From a checkpoint of a small transformer trained on Wikipedia.
Size: 14 layers, width 192, 6 heads of 32 (1 for keys and values), MLP 512 GeGLU, vocabulary 1531.
Training: a variant of SOAP for these matrices, 154M tokens, 4685 steps.
Each number is 128 + 32 x the weight over its row's rms, rounded and kept within 0 to 255. Layers, rows and columns count from 0. The size above them is the row's rms in percent of the matrix's.

# layer 5 MLP up, 512x192, rms 0.0551, rows 116-161, columns 144-191
size [ 98 106  95 106  95  93 102  91  99 101  91 100 103  95 107 106 107 106  91 104 111 100  96  93 107 108  98 103 100 100 114  95 115  93 105 102 117  90 107 104  98 103 101 100 108 101]
[[156  95  90  76 159 145 123 110 148  77 136 151 129 124  88 108 126 119  99 166  68 116 107 178 132 178 124  87 163 171 113 146 156 107 154 157 139 158 138  94 121 122 137 129 131  79 139 118]
 [ 88 118 105  95 145 156  67 136 137 115 136 104  88 126 163 132 115 154  82 109  83 100 139  75 118  92 163 149 138 135 149 128  49 160 138  93 173 146 126 172 136 118 106 159 149 173 132 114]
 [105 135 109 120  87 108 180 122  88  95 107  90 151 104 166 168 150 150 154 105 127 149 158  92 119 177 139 100 151 143 125 125  79 150 139 121  93 120  85  80 135 178  91  92 157 103 147 102]
 [ 91 139 135 104 108 109 157  77  94 142 118 128 138  62 130 109 156 163 125 117 122 113 130 167 124 165  79 146 136 171 147 157 127 131 113 138 152  91  81 125 204 105 127 134  78 156 144 149]
 [116 186 179  99 115 155 132 102 123 169 136 146 127 116  91 142 176 120  83 111 143 114 166 162 109 179 171 154 143  88 112 112 143 105 141 149 139  99 137 214  98 139 132  98 124 144 191 146]
 [111 193 160 108 110 102 155  92 133 135 135  88 132 144 112 136 182 146  98 116 130 114 195 114 162 120 129 144 109 155 142 134  57  81  70  38  84  84 140 136 143 133 145 132 100 128 103 195]
 [111 141  30 122 125 110 117 113 166 149 139 106 158 180 131 124 107 163 145 121 125 139 144 117 132 162 214 142 118 113  76 104 174  77 181  99 101 137 119 127  88  78  87 160 118  82 122 108]
 [ 91 120  52 164 141 133 117  82 163 118 174  74 155 109 170 129 131 147 176 144 114 181  97 111  71 102 192 102 143 151 139 116 140 126 128 136 134 134 134 121 141 118  93 162  83 110 139 109]
 [153 144 119 122 154 135 157  93 138 144 125 222 139 140 138  89 123 109 192  80  67 136 184 147 111  54 123  82 149 123 136 162 152 111 167 140 136 228  93 174 162 119 106 126 105  95 188  77]
 [118 115  76 145 156 178 141 163  93 113 176 162 120 146 100 129 116 114 148 183 164 142 129 183 153 154 148 109 182 165 180 130 122 109 123 135 141 154 117 179 129 135  97 144 132 115  98 168]
 [ 52 147 135 134  97 150 114 137 131 110 160 120 129 135 114 134  66 111  96 126 112 145 120 124 113 163 101 151 153 140 166 137 124 140  88 145 106 148 127  89 123 110 133 145 209 158 120  72]
 [137 135 113 137 136 135 140  83  90 167  76 111 121 132 124 113 155 121 155 109 120 162 125 162 168  99 110 162 134  96 131 151 166 145 135 152 163  40 130 178 120 132 153 104 118 102 116 180]
 [136 163  98 132 123 134 134 136 112 146 113 124 104  74  78 145  93 147  69 107  63 117 136 123 147  60 151 106 167  76 109 160 130 149 147 164  72 144 138 184 106 172 134 151 174 170 131 110]
 [158 141 113 103 131 112 113 124 165 157 166 106 119 130 164 119 141  83 180 129 192 148 123 109 159 149  36 108 122 135  96 157  86 178 114 118 173 177 136 114 129 124 128 147  95  93 123 145]
 [120 114 160 157 160 122 138 124 122 133 167 144 184 184 173 104 104  96 174  87  88 124 141  92 121  84  92 106  59 146  82  88 132 155 121 103 199 172 113 113 103  97 108  79  88 108 132 133]
 [140 110 159 190 153 105 153 119 113 110  83 143 129 101 101 131 176 129 152 142  82 119  97 118 117 109 123 127 109 154 102 125  94 129 104 172 136 150  88 117 100 135 154 115 117 147 149 160]
 [107 146 114  82 124 194 138  86  49 176 114 142 142 133 146 185  96 113 168 150 134 144  95 115 119 146 128 112 134 120 129 145 154  82 111 127 154 172 110 110 156 127  95 103  88 142 151 150]
 [ 81 102 118 159 132 133 137 105 129 129 169  86 166 157  80 153 110 123 147  81  97  80  96 162 132 117 148 113 107 120 147 192  93 121 179 118 156  72 118 158 108 143 134  89 170 148 143 145]
 [131 124 130 144 167 153 128 139 141 112  84 113 129 107 113 136 156 131 120 202 118 147 105 106  50  86 133 114 139  77 113 138 106 145 179 164 107 116 134 169 118 127 125 176 115 117  69 121]
 [122 140 140 124 129 148 116 185  30 115 119 131  98 103 159 126 125 135 165  75 145 153 152 146 135 148 147 196 126 147 136 177 149 142  73 136 160 202 130 175 165 133 163 119 128 110 100 115]
 [167 137  76 133 141 119  84 128 100  68 151 129 105  75 106 182 127  86 110 223  75 121 145 130 172 147 148 125  86 123 130 166 128 137  80  62 138 148 137 126 150 111 113 129 101  19 155 142]
 [141 123 131  70 124 143 121  91 122 140 117 111 150 137 160 108 151  78 100 128 182 162 143 150 136 147 127 127 134 105 170  69 114  98 146 156 132 141  41 140  64 152 167 120 170 103 136 145]
 [182  89  76  79 133 118 125 195 117 131 158 104 126  77 108 169  88 105 154 168 129  80 116 105 105 160 122 141 122 127  82 138 119 127 132 110 107  56  96 137 109 138  93 131  64 112  94 118]
 [102  74 125 115 148 156  84 143  70 141 115 185  80 122 190 121 181 193 127  92  94 169 124 129 147 118 148 155 159  87 118 104  71 116 162 119 144 109 152 125  86 202  75 173  96  99 135 133]
 [192 148  89 145 135  95 144 185 176  94 122 139 156 156 104 114  80 118  96  47  94 121  75 162  77 112 160 135 162 174  70  83 127 162 109 140 121  85 125 176  93  74 119 143 138 102  89 119]
 [107 140 199 106 192  92 141  93 128 152 138 114 159 105 167 140 116 158  72  79 109 112 104  59 151 153 147 144 155 114 101  66 108  87 137 119 169 120 150 147  62 160 154 111 148 135 125 144]
 [126 115 139 114 124 148 162  85 130 108 154 133 121 171 143 139 154 119 136 178 126 143 187 189 140  85  83 143  70 153 130 142 166 154 151 140 113 119 112 155 130 151 180 171 134 180 100 133]
 [119 112 170 136 113  41 148 141 189 155 116 119 134 114  92 102 141 106  66 144 122 125 114 137 108 181 106 132 117 134 106 141 131 102 161 130 176  92 148 148 150 115  65  76 161 148 117 165]
 [155 143 108  85 116 131 163 101  68 160 155 113 105 155 157 127 180 188 148 117 129  93  76 128  82 118 147 138 205 146 150  58  95 114 116 102 142 113 109 137 143  85 188 132 149  68 129  99]
 [120 104 161 186 142 130 146 112 142 124 122 113 126 134 126 158  95  89 122 115  78 160 139 178 123 159 185 182 150 136 136 139 122 110 135  94 158 104 117  79 174 105 154 150 112 156 182 164]
 [151 145 164 153  50 165 150 197 147 123 152 128  60 153 173 136 108 186 100 161 116 171 122 147 139  70 111 159 108 113  71 107 119 124 123 145 159 119 116 108 153 142 123 133 134 124  82 160]
 [148  90 109 144 133  92  91 120 168 153 127 130  86 133 146 155 115  89 138 134 194 146 136 103  82 127 147 127 195 104 152 132 136  95  82 151 154 109 127 128 127 144 182 172 108 165 104 144]
 [140 111 176 143  96  85 167 133 122 117 141 137 152 127  99 115  98 144 147 151 136 140 143 140 117 130 114 147 138 149 114 125 145 183 111 197 124  70 162 146 102 159 131 122  66 139 138 112]
 [172 165 108 110 108 126 111 129 147  81  97 143 112 179  99 108 150 168  84 137 163 123 179  97  70 169 142 122 143 160 104 124 137 169 202 149 128 137 131 157 174 110  91  84 172 130  96 155]
 [147 123  86 139 136 152  98 136 140  90 155  98 202 138 129 179 147 129 107 122 107 112 149  99 119 172 110 109  99 161 129 101 128 139 128 127 110 169 123  84 123 108 183 174 105 168 120 130]
 [180 119 116 135 148 146 102 174 148 196 133 123 203 163  68 184 125 167 148 153 164 210 123 105 150  70 106 148 102 111 119 151  88 161 173 204 169 118  73  73 173 142  86 151  99 133 110 130]
 [217 133 150 135 130 147 137 135 127 147  93  57 106 111 156 173 121 115  87 184 110 154 157 132 138 123 167 114 158 150 164 116 130  90 122 122 117  97 118 135 147 125  97 133 112 108 109 135]
 [134 115 135 140 176 148  98  63 153  82  77  83 116 114 120 108 176 123 144 120 177 119  91 100 171 147 126 140  90 136 147  98 115 102  89 140 118 149 154 183 111 134 139 157 113 152 181 108]
 [133 130 111 139 100 152 113 159 147 110 114 109 148  89  99 103 106 123 129  85 143 132 125 133 111 143 163 118 117 123 148  64 158 134  84 152 107  80 132 209  76 177 150 173 158  75 135 101]
 [ 94 168  99  93  86 175 104  87 168 140 141 137 101  68 151 102 110 125 160 180 120 141  79 165 109 111  87 130  82  98 122 162 158 200 129 128 118 139 133  92 137 118 139 107 149 116 107 110]
 [158 168  73 127 117 144 164 105 136 148  82 146 166 128 104 141 143 121 143 104  85 132  94  90 127 125 103 146  92  88 170 139 148  77 137  76 117 143 118 154 129 159 134 113 135 148 126 157]
 [ 83  79 128 164  80 139 151 133  79 171 108 107  75 150 151 131 109 123 118 207  90 151 110 109 116 144 100  85 142 142  98 142 137 148  88  70  96 162  84 171 174 105 130 107 157 138 124 176]
 [107 101  98 152 129 209 158 112 133 167 140 116 107 139 135 145 127 108 138 183  74  81 141 111 101 128 139 127 115 104 113 159 151 172 111 234  73 158  98 137 112  92 162 165 123  90 141 148]
 [148 131 178 138 122 117  67 111  97 132  58 163 174  98 143 114 140 138 107 126 138 145 176  99 128 121 127 144 177 200 107 135 108 159 153 169 124 181 104 156  90 120  52 207 113 151 112 139]
 [101 128 136 138 126 133 103 107  97 108 182 136 159  76 205 142 122 124 129 140  81 159  92 137 126 132 185  51 138 125 141 128  93 111  79 153 153 162 113 193 115  80 159 110 138  90 165 154]
 [149 117 182 215 100 134 140 148 107 127  57 159 159 110 117 156 104 106 144 163 125 110 133 145 140 100 131  97 125 116 176 160  82 146 131 156 120 156  50 170 128 174 131 181 109 124  98 114]]
# layer 5 MLP down (transposed), 512x192, rms 0.0573, rows 116-161, columns 144-191
size [104  99  96 106 105  97  95  96 109 100  98  99 105  96 107 106 101 105  97  95  98  99 104 104 104 104  92  99  99 101 102  97  97 100  98 102  89  94 105 103  97 101  98  97 105 103]
[[100  86 170 130 123 160 132 181 138 181 103 123 145 120  65  83 100  92 135  98 131 177  82  83 147  75 146 107 102 109  83 167 173 124 147  75 145 142 141 124 108 100 160 126 113 159  52 145]
 [171 172 214 116 106 166 194 129 149 123 105 128 150  79 125  62 128 101  80  84 191 128 173 144 141 181  85 172 108 170  94 132 166 178 140 219 126 121 109  91 169 144 170 134 105 181 117 173]
 [120 142 183 140 182 131 167 108 113 133 131 116 183 155 116 134 186 133 129 169 102 116  92  75 183 137 129 213  80  72 132 136 158  84  91 116 157  75 170 182 153 149 140 126 140  94  48 152]
 [119 102  93 118 124 142 153 132 158 140 106 129 111  25 152 116 134 172 131 173 126 132 130 113 150 128  84 111 131 139 137 130 132  98 106 150 157 126  81 178 156 175  79 112 130 137 159 175]
 [131 210 152 120  84 116  51 160 157 104 178 149 160 125 121 109 186 129 164 215 134 134 138 161 198 108  88 103 127  74 148 150 111  93 148 105  93 135 137 162 179 172 162 121 183  79 150 189]
 [117 107 145 116 126 107 187 147 171  87 120 133  95 156 138 134 153 128  64  97 142  93 106 124 123 192 100 121 136 152 164 155 134 121 145 168 113 161  70 137 156 102 131 124 109  92 140 220]
 [139 146 194 146 136 170 167  85 108  59  89 148 183 133 148 123 155 114  69 153 119 134 138 179 104  93  75 155 153 167 146 150  97 160  61 134 133 105  78 152 183 137  85 127 180 108 184 127]
 [156 204 108 146 132 144 117 112 120 113  89 176 138  93 119 169 140 118 163 156 149 130  71  87 116 121 153 119 111 124 140 116 178 136 152 139 100  97 128 169 138 161 158 177 113 140 210 134]
 [150  63 111 130 120 146 185 143 137 143 137 159 121 143 122 192 167 115 162 148 121 105  94 171 160 127 125 130 139 137 123 148 141  72  66 120 118 132 177 148 156 103 178 122 104 121 132  97]
 [ 97 175 126 161 142 173 149  77 172 105 152 165 161 114 141 120 117 124 129 173  80 108 123 127  90 178 141 118 136 152 153 132 141 148 168 173  84  96  57 124 103 150 128  93 105 137 176 124]
 [146  87 118 103 144 147 124  94 109 143 121 134 125 117 108  48 112  70 132 114 139  99 149 130 142 197 102 114 126 133 201 148 114  93  59 109 131 167 110  70 145 164 132 118 104  90 146 153]
 [102 155  51 173 179  87 103 137 153 114 160  54 143  99 156 129 147 117 110 121 102  83 118 150  48 156 132 167 155 127  46 112 164 155  80 124 165 153 135 128 169  61 126 120 132 121 133 112]
 [133 138  92 138 128 145 131 112 130 127 122 119 149 183  79  42 173 105 152 115 107 158 157 117 156 166  91  89 145 145 174 122  99 162  94 124 144 124 169 123 117 190 118 170 105 114 123  86]
 [132 100 139 124 155 153  98  86 116 144  76 134 140 164 119 100  48  79 171  87 121 108 125 196 173 130 136  65 122  88 104 111  88  97 155 117 109  70 149 120  89 151 135 137  84 192 124 166]
 [109 158 154  82 104 158 100 118  74 131 180 130  72 180 137  91  95 113 167 180 183 105 142 145 189  84 141 134 130  93 148 161 114  79 174 151 161  78 133  90 129 201 183 112 111 139 145 107]
 [149 123 197 136  94 116  80 154 154 104 151 116 111 132 136 186 195  95  79 117 113 161 147 184  99 116 147 134  25 182 131  96  96 142 130 148 147 133  96  72  72 162 135 171  60 107 136 130]
 [145 131 131 122 147  77  85  82 164  87  94 122 125  86 137 159 181 148 116 155 137 126 148  99 183 133 104  97  83 151 139 100 210 127 150 123 129 109 160 125 222 103 185 145 189 123 155 137]
 [136 124  92 115 114  82 190 125 161 119  98 110 116 132 158 132 157  84 126 169 107  92 144  67 116 141 209 138  65 116 175 137  72  99  90 118 143 114 134 132 119 150 168 106 116 156 111  73]
 [128 113  68 116 102 117  84 150 204  94 114 114 118 102 152 171 150 133  95 169 104 144  96 119 118 128 106 135 175 168 123  64 160 116  92 151 142 157  92 133 141 171 129 126 159  75 174 113]
 [139 151 168 143 117 135 140 115 185  91 128 145  95 156 131 119 139 145 160 147 147 135  66 130 158 115  97 136 149 138 128 154 156  81 189 129 135 117 113 107 181 163 141 159 188 105 120 162]
 [129 145 145  60 175 161  75 167 148 152 127 149 100 161 154 111 137 134  75  72 120 138 162 120 184 107 144 116 128 124 101 189 161 120 128 135  69  92 115 184 106 127  77 159  89 180  74 123]
 [135  90 207  56 103 112 112 131 134 138 158 178 125 159 106  96  95  92 169 135 147 191 106 126 132 177 134 122  89 144  84 115  91  78 174 144 110 131 149 138 120 125 147 117 170 159 136 212]
 [177 154 138 212  64 100 132 106 132 151 148 103 168  98 114 118 167  76  80 162 125  55  85 151 167 139  99 124 112 120 133  96 141 121 135 143 134 113 155 138 117 159 109 153 163  80 184 151]
 [172 119 163 152 112 171  79 101 162  59 112 155 152 132 131  77 132 133 156 146 122 144 150 139 122 143 139  52 144  34 131  39 140 146 164 121 102 156 142 136 126 107 144  90  71  59 186 142]
 [107 146 199 113 129 171 201 176 128 154 120 131 113  84  91 121 107 149 125 142 169 162 190  97 133 130 102 149  95 166 144 153  92 127 154 140 105  86 135  76 116 115 145 109 104 187 176  84]
 [187 141 120  97 148 102 143 104  67 113 129 119 139  92 151 128 167 115 131 124 171 153  21 144 138  78 110 168 147 102 160 176 127  77  98 135  97 170 146 113 133 128 117 187 156  98 146 137]
 [143 146 126  82 146 123  51 168 132 109  97 181 204 141 118 189  94 129 140 161 147 104 142 110 104  89  98 140 102 135  33  87  90 135 182 116  93  67  79  95  89 148 189  99 114 135 184 173]
 [ 55 182 186 118 143 137 124 110 152 194 185 103  98  59 123 128 148 133 155 122 112 148 155  96 122 138 192 152  72 132 108  97 171 138 124 107 186 174 100 121  64 153 127  99 160 142  87 181]
 [101  72 152 119 125 182 110 179 144 134 123 105  94 102 102 156  67 117 114 136 105 131 152  93 176 149 152 143  86 120 147 143 128 143  84 125 149 115 161 148 112 169 121 121 122 136 144 149]
 [115 126 136 161 133 135 148  65  99 124 125 138 139 130  80  99 116 108  94 104 163 107  91 115 148 106 150 154 117 142 168 152  75 116 129 131  74 143 134 155 178 103 115 138 124  80 135 124]
 [146 139 127 111 122 189 112 122  97 203 128 118 106 120  91 135 107  97 119 117 173 114 129 130 125 145 121 161  95  80 166 162  85  83 134  92 128 119 161 131 153  95 204 159 138 130 189 116]
 [ 99  59 149 139 101 106 110 111 103  80 119 143 144 167 132  85 100 177 137 106 105  71 126  76 102 124 168 163 142 146 164 133 146  76  95 137  88 151 154 194  88 188  83 124 176 117 207 123]
 [103 161  86  83 164 116 134 131 169 113 106 113 190 104 184 103 138 142 106 110  87 126 151  89 140 205  91 116 132 138 145 163 138 168 105  89 137 119 100 155  83 125 104 117  72 130 129 113]
 [109 122  78 103 154 141  97  86 145  80 181 160 147 139 149 105 137 126 180 165 150  83 132  91 129 136 119  46 141 179 118  94 105 157 168  86 153 152 102 141 141 103  59 121 144 109 112 133]
 [174 119  91 154 157  99 110  76  93 156 131 100 160 103  99 162 142 121 186 132 139 119 108 123  99 130 125  94 127  80 166 129 137 192 129 129  81 105 143 146 151 164 161 167 192  73 148 147]
 [ 99 119  98 157 115 167  98 167  96 124 185 110  58 151  96 139  92 142 133  64 124 140 120 140 157 154 119 116 105 124 159 128  93 119 128 139 109  77 108  88 155  90 129  82 145  88 154  76]
 [147 163 165 117 149 117 110 130  76 129 162 124 102 138 165 114 178 131 148 170 100 162  91 105 131 155  88 174 134 114  71 112 142 119 116 168 136 134 144 163 115 174 128  90 146 115 110 114]
 [172 192 169 145  89 139 157 159 113 160 164 128 130 116 122 107 126 160  74 119 155 107 117  99 148 156 123 127  97 125  86 106 161 194 100 136  93 122 118 108 162 126 125 139 103 217 135 108]
 [117 162 133  95 134 118  94  82 170  80 140 107 123  73 166  95 170 193 147 155 159 100 105 139 137 166  92 114 147 103 171 144 135 125 136 110 153 129 130 103 154 115 131  78  94 117 129 188]
 [ 78  96 135  82 155 126  90 131 113 127 129  68 112  96 138 134 143 141 158 134  82 114  58 138 179 155 130 107 136 124 120 134 168 143 172 111 169 108 121 148 112 150 170 161 108  68  68  75]
 [170 115 114  86  97  91 148  81 123 101 163 136 163 130 147 206  90 144 147 131 103 106 118 160 119 203 126 169  97 142 159 144 186  87 143 138 109  95 145 145 146 127 145 122 123 175 127 102]
 [109 189 135 122 136 111 190 141  81  81 121  90 138  68 113 132 118 145 147 115 104 166 154 102 127 108 145 140 151 126 206 108  51 196 216 128 123 148 155 155 104  97 118 133 154  68 163 162]
 [101 174  94 115 128 166 148  83 106 117 113 134 114 132 145  73  42  89 129  98 144 176 167 159 119 108  91 125 132 145  80 116 133 150 143  75 141 157 111 159  66  83  65 157 153  90 137  97]
 [133 114 168 143 109 174 135 144 141 173 123 119 113 135 106 174 109 105 152  98 102 126  90 173 171 134 109 112 114 176 187 178 123 135 160 103  89  28 119 162 105 158 194 151 117 124 159 166]
 [ 73  86 167 111 168 191 148 105 131 123  80  97  99 111 118  87  96  91 122 145 109 196 128 189 210 155 140 112 102  93 131 113 137 158 106 158 116 100 175 134  71 132 104 139  98  77 134 160]
 [156 156 169 191 111 133 185 122 117 118 153 186 121 125 119 165 118  72 123 146 133 197 137 162 131 152 127 152 133 184  68  91 125 179  76 154 117 177  64 159 111 146 122 133 127 157 112  95]]
# layer 5 MLP gate, 512x192, rms 0.0593, rows 117-162, columns 144-191
size [107  98 102  99 101 105 101 105  96  88 100 101  95 106 100 103 103  92 109 120 102  95 103 114 105  92  96 103  97 110 102  98  92 104 105 108  93 106 101 100 100 101 105 101  95  95]
[[121 195 156 136 119  84 133 172 123  99 106 170 113  70 160 162 169 150 163 209 160 152  92  88 187 149 149  92  97 138 132 147 106 117 150 144  78 153 139 154 160 134 138 148  69 148 136  95]
 [158 111 136 116 178 115 152 100 133 148 110  92 111 119  98 149 103 148 173 178 126  77 172 165 105 170 129  89  95 149 125 183 146 102 141 143  94 128 122 125 138  86 125 140 162 121 115  82]
 [125 144 161 128 138 122 146 150 119 104 176 121 119 162 133 145  99 119 111  81  82 158  89 146  81  85 162 111 117 120   0 125 121  82 127  86 132 151 125 179 100 108 181 155  87 180 125  97]
 [145  91 157 169 117 113 129 111 115 132 127 123 141 101 129 155  99 187 126 130 106  70 151 155 143 126  91  82 142 107 174 118 119 190 110 207 120  51 152 130 148  79  81 161 136 134 133 150]
 [103 198 152  64 172 191  59 142 187 146 140 162 178 105 147  98 156  98 143 116 109 129 156  83  65 135 133 167 134 135 104 159 128  59 153 117 135  88 163 138 111  98  91 142 170 169 143 141]
 [184  77 150 106 125 119 103  79 114 172 110 139 112 173 174 111 102 110 165 156 148  85 161 133 102  49 126 122 174  87 139  76 111  88 125 112  65  81 176 113 120 142 139  40 184 136 126 158]
 [ 95  97  69 175 133  99  76 162 125 122 158  86 103 149 118 112 147 145 110 156  74  94 135 160  82 150 175  98 144 103  97 150  92 156 126 112 194 164 142 111 149 133  96 112  90 124  87 143]
 [100  62 110 130 123 100 130  93 105  97 156 144  87 193 122 193 124 132  87 147 145 134 157 172 146 132 152 131 129  92 142 114 179 100 120 118 134 199 191 107 155 160 118  58 184  99 124 133]
 [ 96 155 130 111 141 121 148 145 134 177 106 109 113 115 102  79 122 169  82 108  98  38 112 190 123 146 113 142 172 129 153 143 128 123 128  85 134 104 154 129 166 136 133 110 163  45  92 141]
 [103  28 172 138  99 157 118 115  68 165 134 102 175 155 143 101 108 118 171 155 135 218 122 176 117 123 105 108 115 150 137 145 149 169  91  87 148 153 148 137 135 149 124  85 111 105 172  95]
 [186 176  93 114 117 149 131 196 141 122 160  69 147 122  91 139 145 120 129  93  55 170 113  95 110 118 163 174  95 108  73 153  78 142  82 144 118 176 135 166  94 169 104 136 179 133  93  67]
 [144 153 149 199 171  86 105 154 142 143 106 129 118 169 148 130 183 140 124 103  58 159 148 115  75  92 161 149  72 132 141 139 142 162 159 189 134 138 145 117 108 146  93 149 189  89 171 133]
 [128 140 124 158 146  61 140 189 107 110 124 142 112 135 124 126  80  75 213 103 129 128 115 150 156 115 150  97 121 152 121 146 112 161 143 170 144 154  97  96 137 110 128 113  89 131 112 118]
 [152 161 170  86 136  65 171  74  76 135 139 166 128 128 132  90 124 114 140 140 109 120 156 123 105 112  94  88 173 118 173 154 104 134  84  82 121 135 108  96 156 113 123 148 138  99 128 121]
 [ 78  76 132  96 145 149 138 121 155 135 147 170  81  83 132 111 157 155 145  61  81 107 129  76 147 128  95 162 108 169 132 115 153 115  83 114 141 108 115 140 112 131 153 115 117 135 181 142]
 [131 125 124 134 133 131 132 139 147 117 101 113 112 152 136  80 109 165 136 176 145 146 112 180 123 129 148 104 113 184  54 125  67 105 137 108 164 112 109 132  71 180 110  93 116 159 106 113]
 [ 97 138 174  78 186 140 130 102  98 133 151 202  96  90 197 158 185 144 124 130 126 123 126 163  80 176 158 188 141 120 118 146 130 188  93 188  96 140 141 110  77 118 117 142  96 169 144  68]
 [142  63 106  89 115 163 164 124 130 114 105  80 162 143 118 105 102  79 120 134  98 142 100 139 193 164  95 129 128 105 123 113 120 118 169 175 100 169  93 117 108 129 107 134 112  75  91 141]
 [161  91 137  95 153 132 131 163 157 165 109  58  79 170 159  73 122 120 148 108 142  56 103 142 129 156 123  85  77 173 167 109 169  58 112 148  88 120 123  97 137 162 125 129 130 176 130 111]
 [145 164 103 118  99 146 205 146 139  95 155 184 169 100 112  90 102 114 102 130  95  94 201 141 134 109 103 120  87 116 127 124  99  97 179 148  75  48 119 138 123 171 123 117 119  86 127 139]
 [160 188 130 125 160 151 154 129 201 119  89 165  97  75  98 109  90 120 135 107 171 109 147 149 113 144 147 144  83  95 111 136 121 128 169 177 103 112 149 120 139 112 139 109 110  53  99 128]
 [134 161 185 175 115 156  91 124 147 179  98 116  95 151 160  72 142 151  98 120 213  73  99 199 111 157 116 142 129 133 121 150 113 171 137 131 130 110  97  68 181 132 118 165 126 149 176 151]
 [ 98 191 142 184 143  72 124 133 135 172 139 187 104 116  66 154 132 178 155  95 151 183 194 142 127 144 133 119 149 139 132 112 138 170 107 136 168  46 150 177 156 168 143 139 120 190 101 137]
 [183 103 138 159 142 135 125 142 153 128 118  96 110 104 118  72 142  94  57  83 158  99 151 159 130 127 161 146 154  93  78  65 121 120 131 142 172 187 161 111  92 131 135 130 116 136 136  84]
 [154 117  93 109 128 124 145 162  90 130 126 141  78 180 156 129 142 129 102  67 116 144 143 160 143 116 118 127 159 168 127 148 145 142 116 123 113 163 143 179  60 111 173 163 176 133 109 124]
 [ 86  69 128  95 155 111 110  87 155 131 112 126  78 155 142 152 172  98 116  86 151  75  98 130 125 108 164 144 104 178 107 116 169 121 163 144 192 133 136 149 140 172 132 126  97 143 100 130]
 [ 69 142 187 145 155 119 106 108 110 161 118 134 139  85 142 157 130 125 100 110 155 170 109 110 133 183 108 120 132 140 127  86 128  88 137 115 131 120  91 136 164  95 156 107 200 125 140 131]
 [114 155 116  71 143 137 144  96 103 164 105 144  52 140 163 116 112 148 110  84 125 142 177 149 135 127 131 144 154 137 102 130 112  98 146 126 149 139 125  93 123 157  78 159 179 122  90 151]
 [113 195 125 157  86 128  92 143 123 112 153 111 154 101 101 138 152  68 121 154 173 106 142 128  91 178 123 115 101 116  64 107 132 107 116 122 108 178  82 119 173 128 131 174 116  68 119 116]
 [104  74  64 155 135 125 136 157  82 131 115 168 152 124 104 142 180  74 121 139 125  88 103 128 183 147 141 109 149  70  84 104 112 168 147  80 184 172 140 143 138  74 132  76 127 107 156 103]
 [141 151 200 144 123  84 171  86 106 102 152 143 174  81  52 147 202 104 140 151 137 111 121 177 155 150  78 117 109 128 113 148 131  77 118 120 136  61 134 126 112 149 121 102 146  86 158 119]
 [126 146 173 132 138  82 154  96 147 101 153 117  81 126  85 163 109 163  77 181 111 113 100 204 151  87 152 118  96 103  96  99  51 122 166 111 183 125 120 154 193 165 127 180 127  23 106 118]
 [ 93 158 135 146 138 162 148 130 135 134  84 111  77 151 124  71  72 107  93 127 114 125  67 154  74 141 174 143 119 196  65 157 112 170 128 194 125 148 110 137 149 149  86 154 186  74 113 171]
 [158 140 160 113 112 146 153 143 133 122 157 163 146 124 117 101 117 109 132 162 113 139 188 170  98 176 105  85 141 150 152 110 141  88  95 145 143  60 177  78 165 171  74  85 110  91  88 104]
 [122 133 165  77 128 127 194  96  83 138  84 143 127 114 158  85 118 104 109  84 123 147 110 158 104 135 162 113 171  90  95 173  76 106 119 145 120 184 106 129 110 160 102 156 145 115 146 145]
 [139 181 155 144 162  98 126 130 139 117 114 143 122 129 129 131 116 169 151 158 162 193 104 156 131 104 161 129 103 178 153  89  95 100  77  94 136  66  75 104 188 138  54  85 133 111 146 131]
 [118  73 128 110 102 111 146 108 126 100  87 141 114 121 124 134 167 137 108  81 106  84 178 106  81  68 148 103 104  86  56 174 161 132 123 113 122 119  60 112 157 140  82 109 100 132 131 200]
 [126  84  61 132 127 110 135 163 173  78 179 145 130 116 110 129 161 167 137 125 133 128  98 123 168 143 116 139 121  98  80 132 127 133 169  94  60 175 118 125 107 130  96 144 138 128  48 116]
 [134  89 107 149  88 133 155 117 176 139 151 118 157 142  85 136 132 133 139 140 148  87 130 121 105 151 112 175 160 116 146  81  82 113 155 160 144  83 153 137 101 137 135 138 106 179  96  90]
 [119 149  82 134  98 139 120 149 113  97 157 105 173 141  83 102 110 130  79 101 138  82 146 106 110 180  90 137 137 141 150 166  82 121  69 160 189 192 125 127 127 113 162 103 119 194 170 157]
 [145 129 113 185 106  99 153  42 125 119 121 150 124 117 142 101  97 124 120 122 198 105  75 128  38 132 107 119 116 100 162 161 155 178 114 146 127 158  93 119 101 103 159 152  48 121 144  91]
 [104 208 171 141 191  94 193 146 143 145  71 145 163 135 131 127 109 109 156 177 109 120 121  84 155 148  98 165 156 177 111 163 126 119 147  97 118 201  69 137 107  83 129 152 126  79 149 163]
 [149 117  95 144  53 102 114 105 156  95  88 214 115 122 147 114 119 163 142 127 110 112 124  99 190  71 153 112 138 125 169  94 112 139 146 171 167  68 136 120 142 153 109 174  97  87 120 123]
 [ 94 118 149 120  45 145 173 127  87 101 186 125  45 123 126 145  64 142 185 157 193 154  87  93  81 153 128 161 110 135 141 143 217 118 116 116  85 137 122 149 159 108 160 168 101 137 171  81]
 [155 124 112 104 154 167 127 146 166 123 163 176  74 137 186 168  81 120 146 155 109 128  65 118  85 156 143 107  86 117 131 120 107 103 161 173 157 167 161 129 161 140 111 117 101 121 156 144]
 [116 159 145 133 131 113 122  72 112 124  93 131  94 133 106 101 112 115 172 110 158 116 116 162 176 147 153  66  76 151  92 127  84 109 162  94  83 133 169  87 192 135 124 175 183 133 186  97]]